config.yaml
n_kv_head: 1
norm: "rmsnorm"
norm_eps: 1e-06
init_std_qkv: 0.0509
init_std_up: 0.0509
lr: 0.00949
beta1: 0.95
final_lr_fraction: 0.02
seq_len: 512
steps: 1934
Each number is 500 + 50 x the weight over its row's rms, rounded and kept within 0 to 999. Layers, rows and columns count from 0. Numbers have three digits each. The size before them is the row's rms in percent of the matrix's.

# gate: layer 5 MLP gate, 320x128, rms 0.153, rows 166-200, columns 0-127
# up: layer 5 MLP up, 320x128, rms 0.173, rows 166-200, columns 0-127
# down: layer 5 MLP down (transposed), 320x128, rms 0.166, rows 166-200, columns 0-127
gate166 096:473538533547510511497558516471526482415496532473447498549426437466508488542518467541629503572450509535451488527607581581485423426483551522480436528491476543445526508476504599472513522546519508410476542567525541462507585427538568533437474536436484463499598479453478527508535497485503482615483466515471440352539559581496454467492371533516593560425469566561432474488466448463530472480575
up166 096:508549540457467536540536494546465561575509417499474461509456539545586507475442511498500444459454545500489551563470434435428537571527467545421482528500455403540584531472557307529524580464440434476422520389451446577508471537428533493552483523497532456459517495539522479537494475443430545432535580466474470573409518533543547505491496472521420533552471342458548479496512526462541496496518
down166 085:543508539435514451525506542570469540540469492492465485488492568522465498544499559447507493546456563390562483479484379597472458524460400632437526481463463500506484469468598473527532429383471522558494560447528460467515461525450483487438505488562511465587584463528476516430557457411562505541529488617503481629493416437524509538501579517488419479422418413525507547475542514550522490505470
gate167 106:494598585541469531497412475519545551472507537561503480476468478499462483568440539487417436535456543502535528423474436469569486608469467499497495521537540531581497525522525554548496467583453551485423497465550384504528555523427544527557374554553503417517583526490503455484439508504581573521455641483387552545468527462529430535480465531496537473527536463532532382475551433551555559543510
up167 093:494546521476528501521461453494539549545586589478426617602521497416489458543602518503487498519435486533537512557377610543441557477446501515549460511619353504553508536453474468497448577574437602521518539409473449452540482543381523463540516504468491571510507466446521533499483444475450395486527454500501518455486512502512504421498469472550469506504523496397483465503464447445533436478539
down167 089:515529500546535607437481486452595466484557432463537498524477457482492372484458448491502469441528402463507456502482530531442544473449411488494511459481478457490487534494540522586537491566491420443533505448520412519524577481486465533509402509480539496507516499486446486430470585481460440581557559455484498468488474403552554433471380613486501451542487435535415586363536419519554591490515
gate168 100:551481409532461554532553492531520514507577409473494566462514510558570512535433419422468522512478592385451416414524505478534463554518565436500497381564500488478532489377432509454434425528533507503487509552458540551461510512522475452487533547501497467523568470468445517522569489436461568559534545436498446560539536574547535403590500478494428454559522601507458478454522575550487516550394
up168 100:521615568563509528565566559441392465589521496549417534457504596468574500500461497497496569505501474507516478423486509477493497479487541463428423616443450537493509476606441414481445464577487449450558482424548500511533498430532468508422463539441558523552471466533432515456474501490501525514510462418414390522523581584504468461449520509469529468489541576434420532508581451469580523531432
down168 077:513519524488488539467464520511503542500521453554615558469510541470544483521544443459513507447459525535550485472472606507515456480522457478590518464503487533579417455480539501463429425465454491540562459533423544438548469478478523468551538530553476527549458451595483630506534523472502489480457527537529569415481459499429458434459412573549453558538426490561487485509415689373512529598457
gate169 093:480569425553454488509542491505458425465559509544513510540509541451498558596441554506460406510494490527462542536568528507467556569472516571565575461531521505541474605442483458560579508554399519465499534487420487579469477550449527538535514500370472576530432449522553524504556520550524541571542551563493498599472463501456544500469495645438506467433493522476524570494473605638544511514549
up169 087:420499559502459485469479575506553572515446510458538538583610493562528535414531506487466497496529589479452475492513496451527452603502479440600538593502436536466403467512485530463510557533410566535489415531564506527550503528557574581378504462508443491455493367583433571423485490437437466478430504516500481515548500498446541613527554445450430451520521511471463478530503505469444468567524
down169 096:492468482505539525600593500505472509439492501542481581428496502510485436544543481409515515473532500521465413540502539465483586545549531467418473445474552497451508538435562496517483447526517492484480477514503504452465362533478512406452492555542485427602527522486616545624506517594610538537497420443438521520491504545612477429442442512594417569511448530479449534401506486513475454553552
gate170 102:537552519479443508541489436552454427459498542454525555500536459539420515498544506463548522510539521404467484537542483539444521536504437509528527556517460566504423511538436557480403495592532507559439503548455425493437496460528461579494523568488573514339507455550563527411480504529424515422472565496528592497469487568441552490524471446488475447438515434433559548347466531561492514400419
up170 094:518560520476522579513614422566535460527455459464494500432474470479457477435533426521502541588528578468441519518389501530424562489471432447490475546477493518466562530448466532564487375525557466502416470468454428409512457447422554574431441536495505528425597470489480459453506444442517452527537472560519420508547444523418382476508501485526449427445493410504474516439472484497506451478394
down170 086:489457571450386542505426469515485430519494514427487474519556514494521454462547539409499450464519374400456501450556570551538441450521431540578588397446482406538522485495495475537449510467470559431419555524554525555641464499445500590498479510569487564508489413520573504485456525532430501501492510478575584534514511447516614536471464538473590560472492508500473533512500541580477500549545
gate171 112:487460451522412543540460459525522507478621605359437530513538464491480518563508500398514556495435447586415496467507452510545592563486556457559448517518486476453566562481560401440451453492469483560482515514504488484408467486501517469514450489511487465442468545620489457596592472446581475529542508545532550411471580514479544512565477525550475462456417427516477522587463562565508460494493
up171 093:529569455464527548489525621552450530514431473422498497497452494546502543495434418533496458563414498503577478508571597553483477521555476474521608498502478483522446518553422493352501542559469502474543488484557483453548513456557529547524521469564484495527469453574482510429573505493486469612465544498464505492662445467435486464517526416489552551578504523382577560558528510412554463516521
down171 091:539535587446478582516504500465576510498611550439464519561493443477541538462443514499483492445551531613484527545583522491571474489489496479482602426495488474512452485472568466524551460586521483503479520442537405465457570412463454433557533453516438491501539491520491422490513400499568479521536558461466530448671489435561461472549562509462438477502440522578523531476444438564586447604533
gate172 106:391435476503598408483539415456418529554446571507480500510435525535435491495490374471537504579501510527512456462566601448523505496432436450490455455559536536602460521530521528472484552502557457577498466576548599553449604498489459479473478540553509504579395528498482515568554487498514478541523503519467503381448560542468556531482523519480574450486498524486454509652469500510453490478581
up172 085:426396492417541600514501431512460523539425500457453504553483542467496440548433437501575525507467556511529418537547469507467512542468538573504617438493529520512489432487476495563415477482513520564471450458518441521458493449506489476417512546514564472454419672544531566553444475532454474478558520548476532451485464542497555521393564534588468499426614522565507560498527511479423426522558
down172 083:472479575499559478524497442514527566538551437514543409479429414555490493476507531500529476501532524423555519510478477449497500520441559461570509481498524583545590428466537444625463526572499465564446508424564614523482541460501523467458575556445494508512465511513538499555501428433522507418492515550514562537461447620540464431404400451538497543475569522633490437422583572450504527525497
gate173 101:494559501576483526433479559592478589466490514418537507492482522437532602379610561485450552453449428508492486468563461454473447598487425510420442518458459497524549477493487474474429451478552523431510485614537490603543435490399517415600483478433541540481547524490484523413532506484489509580511560462452480483438569460529509519563518510520515409457442494402493480544504516504579512424516
up173 099:513454628529525544562494457472498541507372475478514511508500502522546592487455479449529534431545494514481462543526470475430506556507432473547465504490528355498541486526483484543547531487562493539485527582556530564554559514455563542437541419495540494537489583316548599496548552541451490497537496568541572514611464464416485468511572506503499454554573594527513532505378462473503526511509
down173 097:456384563465554482532476542472446478505510493410495458496431508530499552501520432481469476465423555449423402482483524552467530523466473517512507486499503453526513459493443379465449508566511519467471470623511470577478556538524587486500539473494479540506619577478518425499480501636481609408519504585527430560446463446449503557583547501535571417480487531507425494536491470607508545428426
gate174 096:517513527528487555580518555536460522486485481500453485569519471498548493471528437451538437540482550491339608534393525532497555553559529415544519557477524499498528454439387453525436479538559513507473424538542593523539527487463568480494397545445528450466516572410442501484519547447512524537597464480520327544464504405529490463546492510447535464517463436547460555499436476432488505504422
up174 094:481497526488463498530482383537512544482506535468492485494533483500508474647547538441435516387479599532592508539503548468539526407558531530494419549463507569487431479518501589567521543509453462453544481517547491441429441631543549520561414461472504548524363577604416512542471523549543469509539482531506407516514535490504574516431506530551481513546551543466516467476453490618519551495555
down174 088:432447473499471507479539418512519568457494588558452523468439507525513434579604545479489507402470412531569465613614526539493463410497539491479493410519465514490467543506603554553548466550482488456565510518514481509428408498588468562548491510525484501554451617625430476513548489585525494554494602476494429530514492557492532540453469545518421508453589517483478501446525493586529550484521
gate175 085:507467529565418367470523413517482506438506462479519489536491532444481463466511524499420527442474454520457450492545534599444394432546460488531398496461466597527494493570557469552493515486625456484539544553472488514493596578521500407506585521515626514587444493398520529510448484556436530415451516531441545537461419492490499453527551551471590529480546506553517550435463536450444542509484
up175 087:456493487460469414418506506567468459511632603488471504559504537448492492447558557552373529491509533519576520476489479527494513622420576571508475438436448482536399435543472493521480503518430470413501482471446565526536533493497495507486473517556572546457467577454542478557542442446429576406494580492580522500442502436513407548462494531472474583501517463516509514457449530520557369520447
down175 075:513475507563624503525509540511484484513440465519494610462554485485478453560399494547490478490529578492363453513483449377437517492526520520517509464490576465474508440468449511496559525594420494528465532475552411484422451515579545480471398525480524464478465432586470619510503487504369410509474508580535531529504506593504527528540422470546523423543429550463566454495463505433527560530486
gate176 097:516461490443517497439425531506492581463538537503462459548498528561441483517544492559481464509486535452535503576487513637422420460444462434470463510434398518517558440501440539457487490478418436457521502489516423462468583475496449541602417538499541609557614504396486597485477429463550459590560482474468501535542491504480405611519508504520528459519513462560494501408448569449543539558511
up176 091:389380542511512541541504575508434556548454535506465541562575479472577543467551564505449500504533475458528519495526483492446570446436575482532537471558595560512481492529525503536588493512507497519561552533573588440477529411486512425510445429438510380555522553513464517467518512554456423496579522391440542513431430521484562407462528457504520492413531478419470511517478552486586496558603
down176 089:471514478519488536542472511487485492569561485532516540519480488546482492517435455537519444526478442544452517476552482593522522424478536496427529536460562485537465587482563451528428526480491590435464470476539511517474569418549535607422411442409516516432409552493410458520488595431564444389520399473563487530421445463484573419490481499348539511537536546445559567576474472522503463472521
gate177 091:512560512579516468414540502560449500472460465543589548457468484471434483471522529460533472555423488571427489503442550530472477523531597505531554431599480534487525489402554558418506537448521469483508581609574452384491446537489516425467584538491563471523506460562442595459533452594507405509515403570546510507446602490462458479507502495528426521485504473503432495487515504417492567416558
up177 062:458522522550565506470588511481460515473481532562612447417517517460450548429505516541552527485539557515540439541444494513496551490410573536477492500548476610509479460378506542506470582481504460430456577445543390574493593423465567524571518465528524506523546475545472520487500545570518374478561522469484468466423582439628468413526414535543441440466478456463462504445507466479555525477502
down177 092:519502497572546495433500511579368551452469473501526544459516458488414465501521466422485551535491491530484423464451464487466473480520503490481537412582449472510503388473532520389589455459468478521593542505522492362496415603562497438512583562461493452422562522512459551505482484621478416538470450525508485472427580476414474520528477521498428470510458450499450484420484471408516565507560
gate178 112:514538418473468550474477485484564556433437444508555588428495523539520547527447408485473551406417620470583485537499441514524540524501507485448568497561581497587531480534484491494466450483508398522471483482530531554439513433536461590402493526545507514469506479510596522455470555558504531470477574355451472486411522507442495577560531450490397474546525514423526505412607541526462494471527
up178 092:496521545529576534461498453472597548477494528480602562479568503469475532554557447476486513546431495565446502505564492462478517562393485497490623510535499518500420531569533580425472555556529517476406474598441478462478505508507550476403584454482507486485520453600580439572468554654510471491486579515492508490586511496518471593491476441441468506459471467471526470562623488559558546524539
down178 102:496482465521448528496521482458490473542464523504431500418520477366561548541423440506527432460426523593554507435484460470457494566501421559469579461584431478478468450533466467433598598538384492418551445501514497511504521579554529453467543452513500518511592399558551462472404500523553520447418548483506459462489462548478479544545618483458429519563462534469528424467473570459455439519488
gate179 098:564525495533451541511520513436564425447556538484552564434539498439433475592508568470554513518442485513432599503547659547481478429486565498501466564522525519404477578527511513500480510411528514443503568497473476501540494464461501504511519602480474515490455491426492444451540490517578483539497503536372487555391519642583410461453520478476508553452393533550486525538545515473549428454507
up179 081:465545525452482473499530476498451497461457468532483527475479468453567591439541533541470472524566501513468414510611531471575532434458500476439426542496491532574448442479471537495443476551481525555451438470516478497474545531453498423438432473537476397513544485461506550549567493355527518491467485509643410489499531448607591541532540558445442515514453381441456501555488529499561570626549
down179 086:521470473428522556456407534520562493461408523472519508420540522519479407539622493484427488584501476472506422472469574573538461488581543468426481446479505600470544561434508506481485488451490591398549539452604446407507466495515423503507493551579494533454555513448522525538498529554448558515471578553335463511532490476524459542494412506491466584503476491473473528501488433424534522469419
gate180 095:503504536413543473492515478538505459513456486556553559615586511547575521473496444392454505537511525500518554384496569517522420533464390507516527566489543461422493502550530512415429464471509486560407552514543501479614460497489429528589431452415454440554576529552538572617441550492575577502486548496435549550476509538531551516538454478477507544540581422491505507491510559517522536418508
up180 095:517532534579501524447506525519444535510428461490557488483520499422564526515463479542511458476432488430464554416442459513618460570417427503573490449468446545506422526514410531496497544501568420560500540502443424581558488470407406496490417465537534433494571440434452562507479456516404462453493468498427475577390458504497479484484551494452450363527507445481474474450580487457491412509542
down180 094:489492493510461530531508499426533487561392526458562519479439529484404536614619455576509402521474448545536512591560564428513538518443457472566488465466513613418572519457509462520490567405471482482463533487533494559575501513513620492491508477540472608496518414449576606456502506467444515523467431436474506512498419535523500404419432437501419481478466506479468472482463545495464476556511
gate181 086:520516493463438438523593402426523485539511446504483572428499549391550432554585473534508441521480496408490473489527497492533430489610443434557492541464452535552425540556491586519545483480390578567553481549464524464507527544488455427502439515501460543527442423541559481446411525545496504599478496492474611513601575485531437500448451470551471551512514608523558518402495515505485498467496
up181 059:480515510470501455494487490513452494503489531583577497500430557517468561489533471513640464463515487504437447497485459574490499485401551567512444509487529461500575548523490533452575521523489502499546519488430553538634516539519466547595392503506517466421549602519525424546602454510507567604455538540500473528519539461492433422522337554529421563536577481456437484539427475556572504472515
down181 087:538494467483454398541564440419523495525492484429504506505517552471530391558570594572478428494544487452526463531542484435587438525657414394552510484494495608518445516574494541538450462419415522518460447510497514443505470461405465444503433439537500555547471420485547474507439537537529490497461496438518572532581541532508508534477442425592492490516437599547560472445512500496497469513525
gate182 113:499609488486503452530509535496415570518426451554528469560491486409431508495490531538490510492531517489537481599509529466557526584503517525476487511505461505523490452656456491528542427455569513510473454521449525464405568520585521515472382507482439445517460490491552428493573543528561371521535553406411482502462454573531443517527439549402427592520480458549435471436543468528509549407520
up182 101:501500522472377522512509519402569512523518569422462510489496516552490531513483524463559506459463468544465522557505457567490536528486486558509502493460487665514494425537511541508525455609522570488529414449364537475612487469532444493534581446558593582481532396525498544500484448503512581476501562549549598409483556416442526449503531510515537527532527584429497546504417496479566565521478
down182 099:546466566549438498467486464394457506515525490464439549430502581501462516586584511423453538506486476554460513489435530486400508453475409616406518457549440580476511497561505394466516503562381431512460388567501559508468544487478496535577522488588542589549527568572484550471384492515494535417481469457472585458506474495408493533517506501501461479525504560443516464544548562508549486480531
gate183 095:519548477476473649402494444506515476405582504463496517450563533500433560446562512482512423538587378477513480607536467604483529601516562453459490601510426532555451445482498461466473483518437505463476463514518499503457462519484544492490560516536465442426543520441473486520488525512491532509579530507430405442478546463551592404479497529514556389480449574545519571476562545414469487500508
up183 118:579598465481487504503466422562483521439553581469446516476501471593528538531437527502474513466522424626470555421514406530519545500489453463481454539486571455626431406492495469569473458590577501503510457504471506530434581500518500537548469515510492521436540499446448500573400489489456466558519418472433505475561584448513457415414572461468580455472471565527478586435455557500533502487441
down183 120:553451480445478500536358402525537499468535484546381488513525456488551454494511438583545563472471409503494587451524452546510532564455515452474508542421531443556457415459525524499517494401593438465495426497455508587476499509499512492535578601530498615557489451502543530562466503483543550484567502526501505430488439382439494425504416448485605493515454526447555560476539553539533466546480
gate184 100:443507513423501547499529423444430584551541513516514536408459556525617490464520506489430563374508515471491473587517514533470525451474473469602483493544469538525470612456581517473515512509410555523538615547542498532445437537536534438470465479479478545502486498569526439454629467491509507632443465429451508470505494492555555534445614504533481482470554433451499495579558519554584528462507
up184 101:471542546531458482488402421463529559545467546477437483483454509484525566627535531545492517406447441487515506422527551486489507468464510529474572427406456513466508681490485519522442492528484527487513547541449493517470539504655553442440496522492556427466497466499503366549567540433502483548481526609437497504580507470566550527480539499543480417493512489392457493518438473464595492509488
down184 106:564548411478500523456489397430506499504495600498465508521554370507578504506503466554495504472443445498526477383468506501542439603577504406499588527447448535436474374495487536499424457431536476395545535522499498536508523505556509435528446658458496588468592520441547505502421520543583527489490531506466486523549470560500407501497536502473550524469464457455510544566483561476513451452493
gate185 113:477351590500499590510576519528525511435523549500515497441516539470529527468527531553441509436493483420501504573550459452450530427516560497463581424509442451475423543644417509504469415462462531512520551393461430465562587477515473440556543542542567494528583490504504499594593490474467488528481445556562441567438438417481551398496498516546513534471489502522463490458482453507565565499478
up185 091:511516552414536552501519467518422485453532526469445413520477598598467461501452497453428531546477476498565514458440533476572455523424492511493519509621442568548558504476430535491516486484399504606373482496500545547555414509528458453485445463488404500472552502452499540469406492431467473533506525521402436531538499531516492559499481519538469386409598450532575481540441497589467497569559
down185 090:553447480484478556591529501440447545513542555506514422497452601507481536555438435429490477495586483578516556567513521446413508493522500456490499499535504508517489455505431514442523531553520479493579507519490486511514484500504540590453597474625552619536486477489504610386470425630562572440540512407457576485556582491503445547516578586472533488489412471472521438523518526530525565547495
gate186 088:506525515541438494490490597497557421461504467532564458572480529543458472557489487541491508461494513502480512489533506514518557539546508488496445524519492500553478547502453596454486517502456468577497519559550550532645465361486416482515505492471368466421482598547472381525523484482423593483454528559547550422516600411442459541549508537530490488568369513508462513576402443528572471484524
up186 090:479429422433540573453475540533417422535522493443478487526476539468556529514464493498442476504569516423519522581471489551458517432534532471525539448575553536526506622559503494570479437443460519493478477383467481430541538505507534506460460418462616405572475576508511573501593437490409427428554452487509485560498487589456599455553503573584482508535474525531403499498455566489491572480513
down186 088:519482412406536485427535517563472463468501405507437491593454449563534602528475485431480478574493545440522456594497458602571525455486411439491476530502408526475514524541544523553544426435526499480464569494586406563516480490470467492449477525550576502560514470532515393431469482504423459477521586505499429541542561537546505488499424464532443428554528591585445557557558545539528481489544
gate187 098:503471519505525507471571551459496481466529441462502495450434555558511459478474500408502549447457462420521499512449418528376476499583446447597574499506462506434506431515534462583452603573501518500467493502504468528459472505439470497538475448571475475447541411462546460438503499490489448420564539491437605467490510484529411531479446484498477410456491591426618523471553605588426524589429
up187 086:559465533470488503500473523523539566441513498499461529468438538501536434399479563491552498469507505536388483538541473496484570486532503378580491541462533548451612397443494469534467543419508481512575471474506451444435491428471481419629578511418455448465459499418466465557515563492587591536557503525521498475529489417513419435511469448445408477438562505500552484533527510570542600445440
down187 087:433542558405477458442491431442519528533547411420501462456423536425528547548462522461530513462448433499537435449440510511519488505504520509576470493510411534506514474482446480644481515460445514512526484577525549497529408486465533494588466494508378523480486474533564457454450444364515513359548435452451527446476529594440470492456434516542574493550496549481576462460533545532564560543542
gate188 105:534488474451451451485485637424485494446539531466473487513596503550405476496582490491562557502495427555407493509540487535622424512562425563516488487497504483492438460489466507420493515542521475411541464558531499520511518464370521526577514494504560487516448520565460458478484494532497525526419525538473555550503468484536644510450414504476474472547426494446440606590496616564503492477598
up188 095:509426487518545541420491522461494521456518554551464537535571453454461512447545512470545538481480448600512553596607550583627447432508390470550511487519516490484409521468475533502511431501477495540528481621528599551548535513522496577590532456495463535455488467534436422456488530503518462482400549546621576430499554540492543500461528548472436477412452512563529529485470505593441523459561
down188 087:360468567583535406512419404513564469502515523544511557483572553452470539451489486579489381474484516584525473552487539511529446533569518381558523467564541456444511548444483541458476426399407551558577518496422591548569504532517569535488498430515446499465513536522547459552477513493506601581509531570539518530542455502540532512467540512481488503487544565523470524528624528516527535562491
gate189 108:551507485468501566514568609592383496553507439500460563439508485485485516416483509528529577509569529521519513536533538564486430492526433510408389528444488563473496568494472492462434575510476479485511498576459504507454595552493392472533441476504492524391507454546430464484611406488485426497520478473478426502495562528566509456540553509481527495470462556567502471554523572508365493592591
up189 096:525443464518531498512490532447454477511449458544511589547447396439456469489468453496503564505440473483607439497462516440435523459470481505481397401431514455395543527479475501547453514472601480542479491450508502659559544464578439483525408469486400424426519516524492495521562505440490488517557558506486440441483555530528513527511473482536490509480416672477468486509442510498443435598473
down189 093:546521572552507522501527506511462567462504447564462442457583531433406578476543468549567451548530515427521531483397458542482463454534486507468568529563507461440407555524404486459561515553462487394466499496501498393552515469511541527536523480550469618502540578567471457505449537478434483571439607521583453575500472495499498542460520565412521410432507556450559437527473523557480595504561
gate190 097:541555562508521427561486567468517452454507548501554459468547517478487512516594506527548504513438505538534452582577519526459402477496495486416520563410494382534453459482458502543524492515567532456502504499519506555645569478470458480501483536508540454563581487504629474553506507599480562480341560492533449475523473488564453452500517474503465502586523594429392585504465517588547511467503
up190 135:474497453528495489501568519582436495588524604501552524599547467506465452529563542467502502455514468556591518425523564521556508450532460450580503523602530545408532581476486532450513572433497561532546559473567466498476393459500415498566568452518436544519440576470491427433541498485431475502528575520481533413490528478457515485430622553461438633465467551517474499526576487472543493524549
down190 138:469479421532499502454485411619523527478505569552547555501526473519482498404599462517448566503468451483624442476470568459581493427445561430617479552540477564446529486443522519461502498471528505575592523516508469470469421461450440500471532494539570478463463500474552431493570503546491512462491575545438519472456520518379542489421636541517430577480531535565451552497518471435508469563544
gate191 103:466539589501516463416447510515438576411492530516566444490544478591519431539555558509499548517519507425544560527593525392568579464432514515357497453503501445517445428627459507559454444462511441425562518514508423478481525427533450460451544444455461459427492513484473433549501488510481471467509537437443508391521484469498511380416561474483544488531541548514508527485525544457562572454508
up191 092:482492548583448541518537426528506493465523452467531487594460533521452472542397504442583525514491508523549497556571561362493526460585508482529480482430488444558462392555505383502478451538420433496476583548596443451568558386507433447507474528483458491564427604518512435473469497509503479464457549522540488446462529433515442467468453547490502541427506458550530525527455367480551457486469
down191 080:507525472555556476566441509519485483525527586441473483525453531548478548461536481560480530525466403521511538440401519605517469524538493547425422536516532525522506496590531470517414511497477499504498453505450502516575440597540627468489483485491473477498545492423468482584462504593576437489424407486388547495424539554537496565475466624489472536379532467435409568571504580511505459524547
gate192 109:563524523494479452516499558506596582497525441496477452494390598588505458532439461520434559533461469491562566506578470440560544465542371507514543450493589554432523521419479603471524427576425479545513488460502437501488441497458443487423585465529535436492425503578464430593412503511488578499449436473447567511469479528529491479524420552401560485500496466517458555490533454542512482489556
up192 087:417498576519503465515536523533490507600557481495496430569408417449534490464566508548466560564494509454453486589436545564405492460421536518457526489461599500599414495587494481484417532556462472472510631582491508443513495500481413497465506423542559379480460424522557490485510542528472474559445451475481508464473430561501534491504487435449471400448471456421547582527463524496495482423524
down192 091:457577423461544483509536549524500463616492474480526447499422523494454476581531490486492557596514438426531617500449495439399488510474462567493536506487527582561541440468505486546499501535503457476492486476606475496518439519514465535486578528459542471431502576483497481530568567486466580423557470431573606521535447374391522486557423517500512513455379463475407503593507515481475469436511
gate193 111:502456448511517595361558435446599538402474496499536537465504558541428551421518490504514554493436468462499501514514489462519566491524519475436478488474596420536482540493559466502525424468447416502406486421459561447488520578460479511471448569516463496516522417494587445444451598531452403452385499522440511508478453559476574468432562465424515495509463486447414478486495401479557448489480
up193 104:389471598578476567469509554419496466440506469424445472512503460484525508449517497519447573468451472520439486516555522573467635452593486525504506485475538534444492517428473481562538431550541457515484431461515478494427517609495483400525402478616427508445509577440512505449517503400490486606460465492509468464578519502483519487507516552493556552531453488483448562597393498471575528579517
down193 104:529479498480507495407394529477534526379458500413558491495547489531384514495440538537386548552450463500441461392426554533485511471407499463407514510479456464484492488518575486525452483571555429513429555525560466503446514478416487506564513501501502517508391447515459461393489412516459454546475433432470523430486462498503539464479457499580478566574488585557450485532492468442634489498525
gate194 093:483452468469458527549488505465470491513550435467504553484434527445463567552485461436500456470541529437500492579487569432441597529469555475452445530601539416487531463556451571494515516542585526402416502479490436452456633557550547514442506510530509522386515561504562479490552456623599462544493538474448558467487486616525411551528454490438496415458519526464582517518546564504472547551493
up194 087:517517531540549592458485566539512392531450522454529510551575512546575526450436470537562548511510482528516472572461507404573540468503385515590556463483488424398520553484502501453498486440430532501504442446437464508605489472492552633519433487463564491500549536531470496550542366509526493466606446558513476566396538454523542475523473522452541493479594447490531490490462481507425456429579
down194 097:500453490464465552507518595509553529500497532507493502452453570555477560471538517430495429533461529482461445542438519471499615601521506499501421501539553420434596561517416535526424526442510496479424467553523461460532571464448496604475433526539492603421468500489488490553480470519519543562439419456449544554481557618604427437477499565567613439466573509415484458465471468523449489520513
gate195 100:470405476504567562492513538491480600521502503512530629506555478584408566507518556498536484507525527514532448542551495492493431468461503554445422465456586496551458415487545498503550525580486611502515521577492388508439510548503490526610514530389443535437613422410415555490462559455515507517490502470525534488522487583437456486565523469453617492539477487536493466485488471560603478475452
up195 123:441442582528478536478510492508455441520504545464499521501424503472528612465450512474454513530447517485561564518461516557551431492321508565514555537544452486486599497493487408498480476575510497576500555486482530669489512487564547469496459459447416490480573514463486460572499424506549514498576526443509503478485475496515490543482492596495519465559448550599483534568414499655539575465500
down195 127:444467513494440596464477425544445473573516529477515582490471429511481628508557477551498524494495509588527539562480489612516490439391501481489496498489450407514482502508529517526504556583458495536513476490501479487506472431511547532566568484524488525464500425484366468541566474573472528422549544379514437477563523484623513552602469533533566578472403473494563474487473378539529527479445
gate196 109:500589463542521481459489454429411561397506513474517475461460529493480389450424512511515474517502600554500510530538545555459464555510475448527495582446482527521450490465420457587439488487516517482501426532440556424391564573485484518457539435574432387535488520380433417489475506446470586544474477401531526539433554489533576444525399574457536453541454525500462568549520472518486483470517
up196 096:472575468593468567577578562533487553501488428502509544579470464494433559416546501492494569484513432495439491524529526505471452431400465447544398532585529514502516484458403498445417487480500499497610423500498514527395574497532504481540460559552406566457506429504536401485462501510520490484468543422494381546471534503490624501500478492534525518579476460442486622521586489479461464527498
down196 102:546612386517462522462492531468451578512465531533540469497515507500528543401516489561478521522493509582499530522499580440540472574441519503625516553540494510504469577457459498510477496560483559435546471497443410566384427503554453464508471544556432351536571508397454477527552396514550472453480531399428474517491493527536608456439470508552510500477434470433519524542588478520488534491528
gate197 091:596536508463515449450554409524418399582513516472535438485544539478462476563437516462481511528451486426523518429462536532420486533429568496482425476459472486409578502510437500397563475571487533388484508479532455590539524502478527559534543530437440506544446409490494542437512598556510586532422560499387479511513580543497540500586472488542575470433556476485575480456546463516520507509420
up197 077:561426544488517634524513495443502547556492502483534515529540563478493497500599507475500510506565503527408483521534437541541460488479460517543607507458532474523601502447511554512535554554397482485511414469447477463466523455488477576532425517498544544511540416606461440533595463532409556438472487474545486592475427551478566522435476566370575499590483436510518497519539497573520556394561
down197 093:626535527577534513423505475453446486459503465514502493477515598515500507577476472478432499527499567489598490515447527530405530516489577549395472423478522490460584559525456490460517541562518538456497438515495423480493574489524532469536540475452469471474500531579430608446526564566453579646462534534480565554482458489545502568566522480502449426440523489490572486556496430547356518425470
gate198 100:451634587483499423468465424410539475427601562480466466514530576570566518535510493559496540557513538508519489595423504555514487468458470476540550463482442432473529443527465441453489447417499538510514522488558490481437517575383572502477539548490523574528598544472585490505478451547454438503461440489517501544375433506513537552487386529481537545465503627505533506484540449471482455430487
up198 088:488394584466456515480527483483549477449520464490532507498562496519519495500587595535461487560478555498575559496503532525510605527481495520498492508428591507478558408525513501477576498528459473455571546426476532485463501441582498418555516583555556548505437508469577401507537518465554421480527505512435469563467589471372484441469487472469595400443442519606477439422559570530545435567493
down198 094:544389460596525602496461510505520540495408429479529423517439516499405502494581532513479504498463498528549537414534468509478557517533547538451532385465598489630536515400556564510488489522498432533472559469481491505491478435565435423587406531503522505461470454527466440459519499443482534485497542613502441568561554515486413477446561454515543451511530437501482480402412549518583502491498
gate199 115:580522449496523421496488457455471399519518517610527475420494579496519496568540525560496531526467391464543486547524635546551489556475486479595548498572565449456575524367591529516507453459515505518579449556571484501579490490524483516440454534496488468544435461477523442495460486521502477481480477503478555396427520504513588536541438574465547512410507537511487523584508478619547493438591
up199 097:507578444507485471482571512553491476528540472506549460565464506444562508470502471506562538556501582427538593480612441492414467520490511483453489518550552479468560456598475491536474481568517479455464538450507420395418471459571461491521581535487523428480581577501511442503600398458477560540483579422457534488483441535431444453596498463428450482405354473506544478449507564502467487497497
down199 086:598573482499543493571584487489524425578487620486524434492515598566497468450478481539571605553481445539561570562499475464451509537561519507481504528482500447522534574540455554555418472562485526565520518535462361367492574467557520618474453481508501541482487518445540456516523538467480554453548518530463484451547535492508571490495484422561522478481518533532516466561552468518636450408486
gate200 096:582532553550524541446493527477591497532550526574479522534520528476391461403498524501488475563519402494552519510425467520505463680496498466547477520494540495469493508488437407414466474463602397494497465502452489550565575423453509467439486489494556528454539496510588520536499460490573487582507525513473531509431516513516490457601506529424519509518451424543453547493581505378602569462568
up200 097:420427634534504553512393476482447476487493530561499484454577542472512509497484513519441572493487561449480526566510570419508496449496479529466525445541462604409511594460561563499505525474474506571583469469494576452473552516542544475541472454571500440510482459422497416506468435531458436574471612488589495516433593519497453548462595489504553498443505443515478601458534459576471585474566
down200 101:475435483526515513497482446421378448500430462553473539448576543385567530525488475492512525568430575486479509555429556512477525461562510575510562481450464580513447588568425550516550534575559529542549449482532628405514445503490599531475545439567467466431476426521563433417534455561497533536494505450503478540592472483520475528444524513576491489435493540457543555497566527572460503519423